Part of a small language model's weights.
Architecture: LayerNorm before each block, attention and MLP in parallel.
Training: 1439M tokens, 5490 steps.
Each number is 128 + 32 x the weight over its row's rms, rounded and kept within 0 to 255. Layers, rows and columns count from 0. Numbers have three digits each. The size before them is the row's rms in percent of the matrix's.

# layer 7 attention output (transposed), 768x768, rms 0.0293, rows 472-514, columns 512-575
081:101092109167113151137186151127123145088134165129109041131156155132163116120170096144161117098087119147109171168157135092120097121127067117146142096102103055103024131137112177085083131087091165
094:094103096123091154140135186178069134182102117096167198093136165130173147123099121169128145115130091155198119160119115134123151142119154124114148148091094131157140054112150107129094144136152069
089:125182150148149132092083087126086125087062146077105194175138149124168148161132099137161111095186143126064124134082109139144074127155077092170146105101126113099101159153125056121174101124105077
097:093141117157088113147086116182114056154131144082140166125147118098101142125115139126111073140178112129195090139124136127121125104142115109139123151145120132151139100127104124102131107132143120
091:122172174127121132134170145158179092096175097122150130117146160181128124145097097094171111141175158138194155129114162096129130134096133089127068092170218175153186178117165115133108081138151117
089:183128073085117110135146083128127131106096124121161153142105086123083132172085200099124134153149128129071108089120166094119130176121110157113081073119098136128115065189111116178090102109150141
092:135134154113146116135079153113109142093093151080148080126087157125161098123144153130145121114086123146117152118122171149170085174162165147178123099125138065054080181164069092159085162126145123
096:124120093158094124119121170138105092141150187126146117177127149165080150128141142202089155132081111139096114127097110133140151131087078146109098123124143072111090131148118112095162127159125107
091:059136151155161168136105133167076094058148102150139112127106134134112157119186149104140140106148133062158129176145106127123146108081076125166151135136111132183115106175141175144096094116152148
088:110069124130106108131131169113156106161153114120155172102126109132115121104136148136078105106100092138087074155097152112105107088082173175100159131119143121196079096082141127147163118125108106
093:108166119112188157132102119127178130076188164147127162131133145119099108087150114099150110151147066125132073118112126114140141114110163131151143191138072113095100170121146084133186113154081105
100:173151096151133119128144130161122135096182135155173106074124046177103106122130124143093150146090178110141157158133157206182055105145107153157164119097178110171112169132131029112136164131211109
091:157153148149150155112127120140063094119174147129210096137144111131116112096128107139120118207111193085090122148116084155110151107121146158122187058123111105127144115108129113156158178154183106
085:153120109132037122112134150118152179134177159117070116173128112103152189128118136122121138097175138157182136137146052099085153133132071129100134142110168116137204126135105160071152057171120087
090:129143120155154104141179148173130110123110148181126100140060124043076077168100087095175143140125112138112168100124144083127148098152123140141134168164158125114102147115101156101128142134096138
090:155110061142146108139081134144138148060145099141096053147153138151194144103200135135125142100111196085209126127114150125135123147099133121168111109140152169128142122126058137122164173100170073
092:166124152110136146083092196143148140064052073134161077131217149169144100108173111141149095104105137083125082081098112148113108122132159182169124052152089175131189131127108171111124138181142129
090:135195164119157143163127090124115154096176065146186102115170106099088165109142160155148157152178220102166137135196136155137151180123089162085080105140127123147085101155202131134115098119097203
094:168097160107125183073102193068117208159153134141128172158172161182216126082145100135074176132107106117109101142138102147098170092118127108116082124132151118074146078166095147080120100106180172
095:100136081141091131103214101150132118111099122116117150079146131129136129159090120098141144038117118126168124085147120101096166085095100138133179111147105129161158112091108134180117138113173146
092:184136084102153128110087097072160185119156154208096165128135127115156082163128146049127145105174116150182144129113160130161134176174154083199130111175159159132103146151091157157134135078176122
099:085128201113128100158144096116135104104145116103145140142096159137083139139124168152121137184107127103090110140103141109122134115094104125105168168152149087102159125106148121139128078157117092
092:111119103177090127166128109140085120142136114142155083104108199117148169143124121135115157075107175196179170143144143095106136116103134130113098129093130079118114091117166142116131106063108087
094:091122130164107130092077157143149133128084170076090129094115169144140118147157139141118169144144083140187090149161068080117165079149136125094146100117139133089186164124152158143167148141135143
091:108109124174115130122171097151072098114144165128140152165108137134171133139107126143115157112125085151084167156175064102129141138187081074086136171085144076138134160100147136141175092092177092
096:192144110133095102113141101125165159158172143154140178157126144131146108136121132211111102189173096132102106103091145145137126100182193080163115097136145101070102185164122070095133106188169085
095:110137109112126126108133065133109131122117145134146101162107105171171121123137176112151114118097160118083162169105120155163105146112117085160146146112139149144091204179178091161121126169136169
094:148196154152060074158109108142229076069103158155107118136082096133108162097042132126137149115100129124166171084088122168145119090122168093154106152085146128104126129097143126149118084117083167
088:129156073139238152127194131127074140163098139102099177126056093160124127103114183143152130097153095088077128075100148096111177105079095136137124126147144137104162125170155090129134126105155071
083:172078110160131112110128159095135140095133132115159088097108083117122116141096169182148088086115086160161189101086129137144130120089092109160096151169109088122143177084132060100121185098199065
092:113162162164179105103111098046174118132116157111149086108103121086088092133185133167120118113110197116102099105072157105118111097120123138127152038100124114094115123124154089078049088158132145
089:106178080144162096126163120181106149074139116166160132179136115163098101117115135093106190165136125141106165124124055108111095105162165116140116203121158138141078198108117158142193129145092173
098:140069145128147135137119123128119119179139157045113134125122088120123179131145107167084119196146143181123096106153177109126121119148087124199159128078152181119159049152100102154113098149062147
094:104119138138185167164114099119135135119121089111118117146088109176154118140129113129077170137157155154101128163133100094053091106159104182117176211106138129086057165132114087160091109084134183
092:146117156090119104097114111154110114135102107145128116132070117117102136131087109115085126127098059104113160136158159072096112115144136171113124148113174136097156166091134153104099078183075235
096:087103099157105161115141114134082105196144117150159144169089146155141114163157121173143121164170093144118136213155205002169115129130096149144161144082054147132104119144110135192157124113079129
094:102098135092179114166189153136165150091129158141125181116074147166083198122129073095142166150138130109180145148148090062078153141132066130071123180105144137129162115159144098116089106118078107
091:151096151102185099165158128149066108080113117123103099146073125131117047153130085114100148088126160093102168128114149133160151093121154087089156072140124131101161078141151102080134127137135141
097:124145123066081097103097158126197123175111095098115134127156167084142146137149116107115070043120136088213171160091131069136189094103119097165074175180142192149168128117182183089088145152143158
091:129116157091074149050119084182119128202088132098215135166158154120155132163115155144164180157127157194081127121129117131163120205149128174125172074116083100057131170106104068114112169155121130
083:109120065105150124117171138111119150127152123162094111165139139126184152086083084115126121084150174101074088066072106117098129144125108144078168127140125121168110135099129137165139162131173155
085:123097161074154127159091111165131120130152162089074133128092126143165172158117073123128116111125116117068165097146180094053138174156132141095072078166100128151167143175101116109134160165124133
085:097106127100118185178159152123145083098178128119059135120141153180041161144113109115187115169123083097085127154153085104107183120133128186169118128146121103218088159135120137136141136080119142
# layer 7 attention value, 768x768, rms 0.0149, rows 473-515, columns 512-575
098:104142109145085141132144114139099109125153140118153166070097146093122225139117217081127121121121122115163109059165109128062164126111125103102156154140035110143103106108170127147104104139115120
091:126155156126087160150093087138191139088124147163186136126068172188134108111150114101144129147130140077088143061137071121133092145150145139158053156139183074080128057132130066124120148157180175
100:072095155109048126103184146122114212151097118113141164156164130077121151105075113186128140206134098112117122148163098119088151129131120142093151187105109103110132129099138136107110216148123143
092:103159116112048166162171148115129066158141127147149162162080144114133072102138124088119140168133116169128143144122152145115120111103145080187174098164037137098181126160101112167122096163152148
093:189174108085131122151064082178117109135123159164110163116162045163099121115153115116142122133138101102138157101107145117087152146099184127117105095105121175101152136097108136092138141164117178
097:065099090153152154113131185146113085151114160079120106172145097196138107145131114120147150081104079118151139167154196110153139175153119129105131073120173114155153129155114112105181137069132122
096:115138132176172117131104146192124087164145095123083121143127080158113111157122126206069098106099136162106142093146157119151158116122153151087173165081121086113066135103078101104143110193154186
099:129184092100164168097129122113114131092130108132123104156135189110092166142157097148102151135125181142127138131138076182141177122135114170159169108084076112126181101112157133110158149151154126
091:052132114097115153169131162117094185117125093126146096127152183124132198174150091127146165090118079140156109110080184148105130134120080138120138137129089074168081141096214096163112119149091134
094:124137092094154168177129187124146126134126121152104126159142185194068092116091161086110075155158148124151072062174035184097106144105104128126120066131173192130131096097129168143114173201149115
102:139099098176129144156109157101198050117146119120076142136107106148126073127107089179139095075142113143104153152138176111151133130182125120185117106114101081141150134123128090091161133160137116
095:131170147175149147118140174165162139084175111121173118097120149148134102133166144170143134160134137067159145112126087028116193151117116120137132189065120125099122105095179088147183155131105127
094:099143205106117101112093144062081198175149130160090167127112144092170113109155146113125150178153100109133153157116085138104115123162170121144149139142107179122129111119104156111138133132148186
093:122096068168117132136174075156088134122129101132154141097127125188075098094123075142140163133078069157106153109113153135127142117119136160161113098102142148137115138169160113120070101137140095
094:110103144120137144137146135055159156155137087173092118145137114100148172115146107150210132114137126091155155119140136130073120154169173121151122137177152149145091059152110112144153199105127129
096:144153085170125123154133130169134136169153128142117175130146137103112172166124091171074141110156112132141101042184082037128130103146114151091089142063106081153095081107150125162129124082159061
095:143072172135052104117144078082149073090130168154075145080115104153093180097166136113156181160130146110145134117094173158111085147109139128128158142084156132110136155142092105099092091149137119
099:101110118153122136160119130079109168088115119166075103080092176136142117115162137134136161084096114155075160124126077122133185117151134150111103120127084148137113164139099137158164113141160207
099:148123113136148127126143082123158128123112116139139157140170154104076106147123094099059093091074152116122177160117093122140134132133136199166133137180108135131163123121148112114138132118115126
096:146083089135140157141130114143129130136179141129092116156111114139184092113122130069191151149126172092154121120089089150167131108150140139102103137135087176095194188191114140093100131089218101
105:104139122116126158164102123059187123067160098090157087150145093174092086143129103147121155110145081121126155150118134162133144170088137117120101109145225138137177170160119125096157121133160125
097:115166181167174133140132125124176121181146173072130132139101195144156112133149143152094149143136101158122152169135149066149138076076137132157144109112133114120165074123122134149064096056127131
094:132100108102129131135147140116136146214105093129106140163162192088095132116103136122112109182142106095177137139134078127118135159151163109115119169118197110145172120074186194125110160113120170
092:102192085113151161134171109174151077187090212087151114107190127095109154119118120174135155089114101096128128107143090102130169144130104106090180165105143058149129076073160131133067088078140177
101:071122103113072073176139139122123079144122126151155102040109118214126114174131068093182111019146059059119122063166124141153155152143105114069103131141233107118125139086162165080135070175180173
095:118148114094170094133113101075125133140096152113140126133119167159075145162196125122154138084102165168130127082170137199101119132191142054110121091132154117125145201146119074152099072140177163
096:073101090098103129132146094171088122127116142127177160083174122134106129118076051107133112127169190107086141163156092144152093123175093098206128127155125141133168150133154182054166123090112091
096:103077032081186168102116138148192120170116154094108088150130111131123120105163141100120103107152161136104101108113171133105109146122088102161107141116064159166072157159122045102173151155090108
089:104049096125183124128120130167192171151154088178142119116099147134183101187103113104155131104149120158163132096159094094110100118138086169082129138140113111104138129168159084114126143120138104
095:079125068057124151178127106140174102105127096098124090152103124141178066148166115190120128135145118070111093105177136127145140094111108092116165149144133118127101150101131120074138092121140131
091:130105142122119119139128081131127147057166144133112125128187078191119128091120083153089102115121117115098105110097127186115107124164086160141134071112106069108158128094106210113139080142115148
099:127135156137131107087176128153113107148129132177114094098125108144171126130155077134177137126156141125111173102121227077113126117048106131140124142170157223158128114126107142126147110148141163
097:129088078116175108100088114138082112112146169137076101170121111162159117117104143107123098120075120111076149137148122159173149072123156151127187099147137091153091122118106146186162121092149099
096:152110117124079155156161068194114169152133128111110184085190139129071140148110090163108097159131100129107182122144158136142129165077107121180127106072148102110138086132043119113088132148097140
095:153149084117125114113149089158154121125058148074221096125131091129077157126127117137055089108098086151128141197143222223116066091111113091169137146085199116109105149145179157143116110104145149
096:163124133101109175147144142085127134111157140173065134125120122097104131120136114109092145172129127117146157088112182136150126168103146105142159100207198101125118086147126103123125088169074095
095:132151195146192117094073169074146080140148130117132132146118220094100080128107089163104147115142207074171157116152144107167163115107079142087091081097114227114196111109125097135097118171148127
097:125076162113109122118089168150112134107173105095067162136097172072136122139097131124101163151111163135152141200101074107153150132155128061128122118122045139109203124062085118161125150136112173
090:131085065129168138122141086169173139147131094101154100094147133115113107168154163144171101114108128112132091117147198074106099168169119146085136161141183108138064160182128110124114125148222121
090:129164211122116142167107148146116128121121158171111118222112036189173098116128165181143107097105103131148197171090135090098138095066147072101108117089096130077172139123086145019118144174094137
097:102151166228102136144131147141159170119099104139117148070163136094110066145138144133111076103119160110143102174088143127134098114132087124142127176151127174179132074047124108093170136089125128
093:129148126166164125146162124158141101163091061106116142145133118104166105222155133123095152080128140156119105094099166103146153123026091066128124118086181131163156084160161087118121144159119134
093:107177095103127110088100103141121117105131090122156147175140136138142158157163131131160107133168166201119130166117088116106154119088179103098113110123117116135150127125128137129140120135151175
# layer 7 attention query, 768x768, rms 0.019, rows 512-575, columns 512-575
099:165146128169155096167125156122186176110175175090126105123145140134140154157175162122152122141156165103151114162154100106148169097129123106167166166148127135088175128136156212103139106158051161
097:190155188175118096195101121141139081138126125203130113121206051135165111150139087140144110190119081114146148150151112124167137094176092108125108146175133115115125093102153135153145149123103151
093:126128080115098113135116123118088091103153104158122184153145133121141159126114067184122121116127107144124152129098108165141135121122227174057202149125149101139067078079100076154157133083081094
103:077139122123093159064188147126188083136115128125121161129132162089167080142109128115178054166138137118197128202153150098110156143144135163088155167161104112134110117110116195112098126173131079
096:185123059193122114073135122094129143132111141135119111113115146133142137143183207114118142169071160101085126084094097126117117145136093124150054099114117163139115155151150104140149126107149116
108:096088165192196134168118127146136144078120129124159096111130070143126129158140173087113085131170146158097107127179143139051104119149149118121108168144139103121168180127176129176132136096133096
084:112163085164170062148156055135124114174130132116164183126158049122066140117144136158177126120125085106139107070155136116109191096128184145056200188124113105082074158128164123098162157179154139
094:098110173155103165113150136114095147121129121098116118126173138109157123099111110123080109145074132105119108140132125155069112128175090085162202139116129184203090060154120169113114124101154111
086:085096142165122124128110138101154142119155115130164146140161150146170209114128110137108116140124077133155118094185126179104155127166128094104135142090113126153120091168163167122163143129074184
084:116086152089119096143176125155119125115147154127101135141150132128127178102130105128151102114132080105164156163132147157114102139184105119125090124140113084114155125120122120134192139171125062
090:132149136100109173094113140058072100119175132160165111114054077145130140169075130149093152122148060142052113105126108157088083136138139133141095118153165143127155112144080104076079107173173144
093:133143121158180108105089072178143088091148125170108082130085134118112145152173143179160129128117161112159099203174084202108081140112152160164151128175171150145080093118163112132154179095108126
091:155069124145083147152109124112100127138071094091105169157087162129207147164093142115045142148076139167086129145122119097117146094144119110138063149134155192174134149070138096114150172062137128
101:125115110134137106130189118095086155119133176099140157138131073098125139053073108109132079153155099123160089140112120146079140141121114104149124117158076180182063133055122160118120138094104142
087:100137076146096129118129150117153117143096111161164112110146105097112215102165131028141069158057105170104090172149145194066090118118124103098097142148133130106102112138068174106151143104158119
096:114091124155118158092146145090184114181173134107111138103193173063136123118119091116119129128162104161093120176101159091137101187160158151122134166157054124117105185129058097144211128127122112
091:136129119123117134145178200129089091182157131145157111118116150123101107159106182144187121111113161097141144143149160108103147151146238141028158158063096117082134107139162180149168069143071138
095:116106121110109152107186099114126104099106126160134127090136062139120086116111116153103105135180123119125130111198147141179099123124117155109103123145152083152108147160078068113116155111060070
106:119174107122135125132146132086134115201168116110175154147161125137110147142115206099137069145145153114096156160106120097155148128137190080117191136141122160110130056087113137082136081138139091
104:102103172145072128069128137128121108148191124132139186105169139148120147187098183107140125099098199129114132133151124118128119149107160169086163094089153119122160158127114089145146092119194063
098:071106070122148146136117138146149081171185165093158193106132137081158143061130137119125147173170081123133159148188178145130083127110127161130144146124125099132166177091111106122089109134134130
096:080124101162140151096108180132144153181129182118061149153165126147160101172144127129131126066064096142100115133156149096154184121063122143125121105094134121109153101109147166119099172031135104
095:117168158114141123128162090095070191172124169138104127123143088154111097062114185169153113106113186110137096099110095110098129109139113092180166122142133126123108089128147181145162136119169120
095:160112196146088160091070095161139139109151141138169045091113108142164108194138123092200115137129152125109099104114131105111131188127137109121088167149129134115157099119052118142104158155084093
114:134139140145159109196113098134117126138125117153080107082108124126048152141082165171101096137096146124137113101129059126108146124097081125128108165099107145109094119152127127148171150159156171
092:082142131137059138061147088127186173110145181101163172113115174165147099152077185146152184106143065100153109123112166108153155112190164118137103079072107151141110145119156115102136115100128141
092:135119195121126056106163111141139126148121116068204133150103091142159120111135158147124118156147105160185129186164108140140110165118161091092106133136096158172135196162149125125112161085163135
102:107092085179094160119103088137143114161149057166124098090068073121129146131214114162093192110074128155066125128169111135101117109140093183086108077172134149094137114145114140103108120160112150
109:154139172162149093109146143149134080130112139146105168147101147152101136124136197081086119114108124143118111095137150023175128107108142147079174111105182098136115157176111142157134086102120181
093:100085130123174168120168171122093102176147126132112116124080116097104199107125133072159142107110145144090070131116154106146120107128122150155200168132127119115148127099124083116112129174144079
091:099107152163109093092141094121145178129113154203127120126098142113144106119044141116129140161113103130103169108151118150128171187133115129128149133101062142127144151110126181115091090140094200
090:153098167125075142169072142099179158128119130106153124109152102179147102174066099139091115115090171094143137153087097119125140154108074077155028159166137109108098158133143166136103134162134165
105:102097131140092144132091109160088072093116146172104127119121101128180169113092132160167182065099140122155106182127140186122092181113143154171171126102102136113136187118110126147103144089122090
110:106176108141105120183103157176159136146143143171130086153151145146130114104174154111110122042110135110103072096147189108134130094063163178096145137094129139120146120138143209147113136174046123
091:167073109180177112110095122143096159167115197076134147112126133070104163154134100171146120139099169116098093091079170189146150167086097147123141128131149106093126099138068107081133181145118151
096:102130121107062147107122100142124147088162092110135104072088093091082094107110083079172149178143074100086136140177149094154156119146142139050169109037170116124155151170147153138084088189093158
093:120115126139223129121113090134135162109132118133121087135033106090095110156090130135134139136110117138120119141189083101138087160106138133154139139078086108073087127150105175097119137138170114
091:135135086121136123150095150154094163110125129223111117110142157165133153171135037128195137121152145137081120136175134153120148122082090160128111096123137142165132162175139113130099105126165092
094:140143134179029105137071101167090173187079108161100093148115159121153148151153139155152108049070185132093147061152063108087119182076142103129164146196101097150136140123156132095143144126151125
091:185187111109160128148116138117197113083160094071146132144142104125142096088115128142064136137137077140149095130085124103203172150131155151110143133143164239135102103075126158147084132116098123
090:141067164110112105140147077139141152109132128116145121154141120149109077145112175121092137197124107128157109125154148141148157166150155121140117134134140120115147140139169176146146249087112157
090:167115099157137135137104120157114150104111119093185100131069093168100140077079129117093149173192164127188201141099094144099163159128185114183128192121168175156186167153164137138107159170174112
084:148145153115172118164100109080147134122155140109110133129081110166151103101109075116141132086100180112137105106181103115100139110111138112082130122107078115124163138141159154107059180168180118
093:098093167052124110143148150076125097087128108164137074118089174145112155147190116075148143138163168101167105141128101091090172141127128183114108127103148105105142128108153104159158119152106181
086:131150125101091128113095126112159112162148124170167129144114126119112120163207096154108093131135142155157109115131147153120138142110118114129157134181197101091201120138102048137124209100162138
092:112144160125088104056177117135149147137125148160067096065133109096156131109087103087073072098100128158116128157125105181100059162168140155156143100107158166111121108095149136171163135129148120
086:150077162126086143070136123136120090195136177120152130090132103150121176162095102110177170121149140135152131089100106151145119141137094150114120116081115122117116136108201152103081051181101091
085:155132093070088085159171118133078146125140131088047131136056095140184144069165191131084145139124068145138149132113127057102128093156110131199145122137094109179115113132144124144079121140149108
104:111159083127121102159133149113166114119103102194141125164196122079102116047107198140105140118059110155155132132090158081151127034113070119175156130168113159136182091100155132117162184140094153
097:064080122129119099144180118131102141099093195121099127135063117156164159156103172133165132113055062137144116181140186190146132133182092135180159124130115054072135137173142141115067096120144137
096:093123116111062138109104137140141102124095106139108113117137112119139218110076107180109142162066097172149086158171092087067140130140141107109156164119181106118122172107124110121124177110177125
105:126128136116133148132123102143106116085172144079081135169051135119139149182182133025107134155158120172068173096159216134058110120150098125166130105089066066110134145113174095117138115135145152
104:134108140090109175134095120149054164199133105134144131098119121096140160112119186070100164062127092089132085082101167087154086136090065157117151128158162170114121150137139053159151132151130169
095:154128125162144153137196137125133059097202138173155138112109162185131119104116127155080155130100173177120163143118102142104124159103136136117214175134141099163112117113165129084073159110112131
089:115142130122089116179112153127194101132105120154149105146089181147183091095136083090110123168154185031135110106138138137130108102170165132119114096163164124110131169138106160142095069184130154
189:167153133135098101146132060133171158122100100127132082145132087176137143115139124138113156162142141123074125115162056141082183134110133130150101069124076142152127148146133153144129151181120134
094:146112175134103148163136031116117148114127124147120121143127163136128110139130171048145132119197096121118140121093122132151134115172139093128092120141126098137133155172123107156117168158107155
092:105108164121094134116134141132175128108077150094100096087137116106016141132078104046109126091120121146140118137151112165085119111126115082088124111122080110105174099114160125129170169180114107
096:143084129145122099075148112085191110139074094136100071132110082114172171111133126108161096105074163154119203103145105160112126124086203104140080114097121122089150130177120108113159130138176131
109:146094134133112155166145142108167125126123109175115120157162128122143099154107082150089144090173158111107120122103131104149088132153125175074151148158136187131106151158175043139178125130079120
097:110180098144149103129143091134109123180097136144094140102176127146175128139102144140113134109090069153087123042127129187125162131129167160116133130107110134169131159141162062152169139150182080
085:128133161164113136213100142146136088174105117153147126119158164123144155164167141093152093126161143091113094143186092130136121164119139097212100139127149178075094135062139151142186057067124178
107:111109083180083167147138118147088147112074123104133127092139072118100110116129209133117134098157130127096105148140108195112101172070160089153130125033141091116109108144124102119136127093120132
097:136110180138107131126168128124126124166120116111136185110081114040126087114148097145149120141130134161151143098134184095131052154093123127102107096146103094112123170154081137167196082155156057
# layer 7 attention key, 768x768, rms 0.0185, rows 512-575, columns 512-575
101:117137188168123113235113125067147161089156157131151152106116148113107146160215124102172099159129152109148135163163094144170160053116143125112152171136164120122141118134169163083147115152068117
102:119183152169098105170139105117154080134107121151115100131193094121103116138127163157154147185113111124151160115117109159141171120170117110121135154154146127127128165102137061155150133150091120
092:128171060133114101153106085110167049092137106110147095125136133145125083136101109123097115110193115113122119149165094131157166078097183131073178129124089146161052115093151080134128086108123103
103:104113133168146134141149161147165148118152163097100168107139159126152099101127143122165121119130147125200116170108138098177132151116129175135148129156138106108058106139167143116182157149184114
108:147110049128075130067119119164123129140091141128161091098101126112150113136203146112085132155117179111113133092111103166146152203123088088176025087132121124109101123130141143137168137102152092
100:094116153115186148103153147176110141103102108154201099168100101097148171130146128114160108138166160113098138100150150137099136118113147159132135181156164108148156159078134167118165186143148136
103:135178164131188136090156102137066139152156126107188190123116162118095133106091124156215124172110058104147146105144138078146152108131118168099146165179105046134119114151138166198164121127146110
108:138131168147119117143159132156154115180125113158141114119204130082104107125090112141111113163061156136131172149124114120100126089119113088142181139148142098133091093122155184100186105092135129
100:058060155121077099177110154094185175147140137141182125146078137154132174143123121151160125080166090125146134124128133180105137153129145107112140159140137104141109117179103147154112180131094188
104:152149184121088086154149120176123159117111150147083161132206119136126180101148104124161145091155129149085111198116139187091091143137110084137073095159153099139126146130077176116138101120164116
094:117115098135104127136102085044107124139183106140137157147112147098115123145072110115080176145160142126046093090147087170086093155136104151131110125135148099078187083100111136137135109186118107
094:147139102118177093125099125169097165155065132110141110152089160144127119136139140179107140134137207095142159164151131153137136127122147134139161174143137208118061174146170088097153188090122094
110:124105084165092123179133149109065135114040088102119148138073126097180136121082124084118138125077116124097169167132159105135131147144165128181120158098109196132122143143156142091159140069128124
102:145111151148187116136122134055080140147133170120148147138154106129113075112064116132114086146163133126121084111070133199080092111083164110076138195205088164113087087148088204100158137130117142
096:138162072154099102077141137071106058143103098131100083119145105099162216111180116134170091189106091115117100135123154135103157080118166114154137142134094123175127129118143160105117137117160164
099:159134139172166128150107122103198137179158131154099143091122154070110169157155132142143117108151067157072152151114211088150101111143146159156130132114096129103103120112127098175155165130060119
097:124106125163149139165155207153120098200158135175190130116150156111088131139107134129113121086111163137165163145112106111146143166106136129096190121137072081094093110114175188135162104133154112
096:167134124133110134112130125139142064066081119160169134145136122144144088117107152185128169156185148103149095129192122115153068107129128173107149131189156068126125146081095124117167077112087092
103:115139082127137148106168104115134043157195107074147120116191162138113120127131157065203073108135132171138095160181122102134123154075142088138132081160153142121127080106134159113088104095178090
100:106128148145116128103142115111180124150157172118139223118162182157130164128096160148176127119094153150127132104128147108102122186115124166096187061109148145139190129126153121152158078160178079
102:130153089094140104080136183150143116220132133122107140174115120108162145130136173158078098170125096151133118177176156142122101113144184143134121129090100184101196178164115095143122137168093161
102:120101101165100122137148158164097193211127156113073169095182179128130155111122103135141140042055029150084119114139173167102156082084151167121134125093138140127137098107117194101101131032145108
102:125088178105165127153147070102108170157109136168137139119202142126090032105172158179151123094054214095122105122120151102090168102167128070124173084167156138144100163131176194134135040103173113
105:151125208129090125138087132126135163158127129146134084143110157120189119156143152111139150171164155111159159082163115124107114195117100108089074135150101130126182169081044111129087106153091067
092:107091143118100121162113127156095089132114058119096115120133134126097149129007168173087082185124109124120136124138091128134125131105126143139095160063128149162081185101129128117137140110177144
099:109121116127144142125160096136139117114155146090171157131151112139127073138091155158139168147168103164163111163077163102155132120138123117149104090101068100115090125105138118132129122082121140
099:158170175107070119104158099180131164179148140109188135133120104133129099142142169103159139208161065142145103136173118145139133187096173134121124158124173133124094125181092139157114152114162079
104:126050106158097149083092112066118150142118065160128101124135121125115124074212100173090208140104119124120123089152147124095146153149143131090179101119115145133135107124141122135160119170158128
099:111136142117118121088125137149114097080106112145128222114118120112089136112111127071111131167065118105090118052125155031153129115140125157108215150148140138137135168176144150123139099133112190
098:127078110134166171114143138110103055169137130119121103087123126080125180109181129102143129116097117105096062125107141112131065124117132153136164146139144104105142168109134079099135124249111111
102:088112100142088113109147078106193156131097178147119168114110135114143115128079166095131107132119072166122107088083092119093151157102103133134172158087033198136140150162099187131116091142089114
102:137087131141068122137116146116246140125103104092137127144136107171128101110096160149094108123104135106154137107072114138139123123124121086148063136127129063153073130141137152091111155136127125
101:129111151137080137125104135133101051038101110171074133143136118143175177141148098152172122108069101124158151198102140169120093197134148114136173133120131166131098147155092133179108127088099132
100:076187103147091127151093160173145191154166128138119144141136115137112085093151174131111124091120116096089101117141161118161121103099154210090176141123128166148145141107116128168144200150048121
101:107155062159200124082100095160091151134089176104132183077124097109068149142118126183169096165124178096097094095136104140156145162111102137096126113093135097128106129197075141117152153141120141
102:107132109127080151084173095147117122107163088156042161111069122103061139110125111144138152114135105098062130105205122083184133156138140141104238117059164067158158126124130132149078081139109118
082:070125116137168140108131043149098113106102109115158121096063073140060115105117147149131145132141138151095109123170122142180100146122141140127162137115100112103086190122141209106106127113151057
094:130117127111111153100155156132074169136163129132074129099126103124179089162138123102154147115142160162095114173183156169045121107135119133131107104073157099105138134113144100124067147114123115
106:126105177167057136099116120174099143124104110155138155166110199147210109120115138117102090066021156135100156067131053133111105178105126087119172123157107112131100167062158164130113166144139102
106:109144133143183110138147151165185102125151122065094146132153151089137117108140109123034132175158064143149118119161100098178164181101136129123187169148162192130081102079119205102116189153135126
103:104078159117101126129129086146145150125126143122189116099138150169138123171072121116074123144103111107163149114191179116166150172104147139178095152135129096105147152124169203129148217109114132
094:109070132155142120141118125180111114165110111116130107129079132168102138164129124147133158197170132110182128091125071134103134201102157155195112122189142170114206167101141139145063166139163111
097:094114142125186095139109090094140155077074148156151114151065137132066131120121165103126175058085211107143134085121101142123192117160108134114153110128113080116140128142193117107073113187128161
105:128111213101116123176174147113149130054104098104137095148098126118130115105176160111138113111129204120159152117134116065062163116092146159173170135075166071149144112109133139100192123175120150
104:106145103160093127123079122149102151123158142146148137112107110098156164137120112203097074116143168169158094031152110086148112149152130144145185124185143153139193138153096105133123143155177135
100:140152141145072108082139103138167104133145168146045112128157126082142116123041155145094148129141152124157147097150106142095115182132116186155120166147148208138185129103172162135152084133141092
098:152129097129104132066107134108153173176109163116151170123065131129133207121052088125194150107150165146153146149102115101139096100150130137147105093097126125130139137161168153156106058140141118
104:133114103077083151134155114115103171156123111120085185107093125141136162126148151096105157097114086127117143143125152119143148123117109124190128138146107094148184172108191092106116115126142123
104:157168055134113104103118147128151076150101111148141111118120113087143101145111153124165119081068074157153136102090189100210142092106122113100120135217119164157142107148154078146165176115132155
105:070063101100104076115158134131075157131079191129087137170052132124090133111079159113178134100031062100112134128154128141132133120201101118171130151185107125137117120168135149164137114104170146
111:099102124104076111063172113114141099126160095114108087163113114142187175132022147149126126092081079190162130138137090088056088172142140133109120137194147070115129178064118150114169134113162068
098:130086133101103138104181104100091137054184145083077160104041152127187116103142119062126133156161111166064175156110148060112127150146148146161150134101133057107160164089135139126164078122188108
097:149146095130133107077150115138128120203089127154134148174128097114139125111065126039098182094108123085118148089114112100179076119106113141117129158136106207118064166150089097140118148106091174
101:123123112142152148198162183143124085058187157164119193142106151132128123119108120189083184093123211144119126132114151125102134191147137134079173132134143120135098119156119132172116149110106122
093:144167130098105135177149154132211128111099117144119133096116155151154142086112143135128083155143214078145132106112112118100105121139176118113106139162160129145141160127155150110075143113135150
055:140166091172107140095161074142198126135079096134194160127161075163127114112154066147114162175174103115158141099155054099131158121094146117103138129146120117140081156132127135121104067081078115
091:133139145095066148159103066083134180059122055165080099120094084194110132059140117102133096131200135136113154176124117166134162061119100140126080118120109108149144105158102155115090122130172187
101:100154151134104128109116153076206118102109182064101140150138156175088122138078120089135133109078122122167143154081146160120158109094067104106086112129115104124216124136157097098169109128134117
100:191084184129089132130136147108176137153082114169143079091178144123176143116181140137163125124065151128132199131098101148105150081131150108118095107139108136116143126139129125122122152115147099
097:180133157127111162145098141096102103125128109182159086144123115146131121142138127104083159094149193107116095103135141091143114049175114136112160142151133139098131081117180087149149123133091122
104:147129102111185114133113111116090085119057154140113146145160116150160160175047140159095136105100091172112106050116133199132123138100181167082135121124135118129092181182166041145189118159141120
098:144108149100135142159164108089093089202087146152169094101145133161164138135116135075167117150162123104149111143171074133089125148120123128174107145076108171104145086055078167144183061130116122
092:174132054140039116147199149208109160082162136106128168121163132109155109090124111113128143102181097137119155112115105143097069196080124116147145104117148107129124179108160099108077113117175079
096:107128155120108132143159128145113104129134095123168160132099127064137141140113119072128147140176102190173148128118152079178081112108138127112140126192111093157140136139131128092139108155082089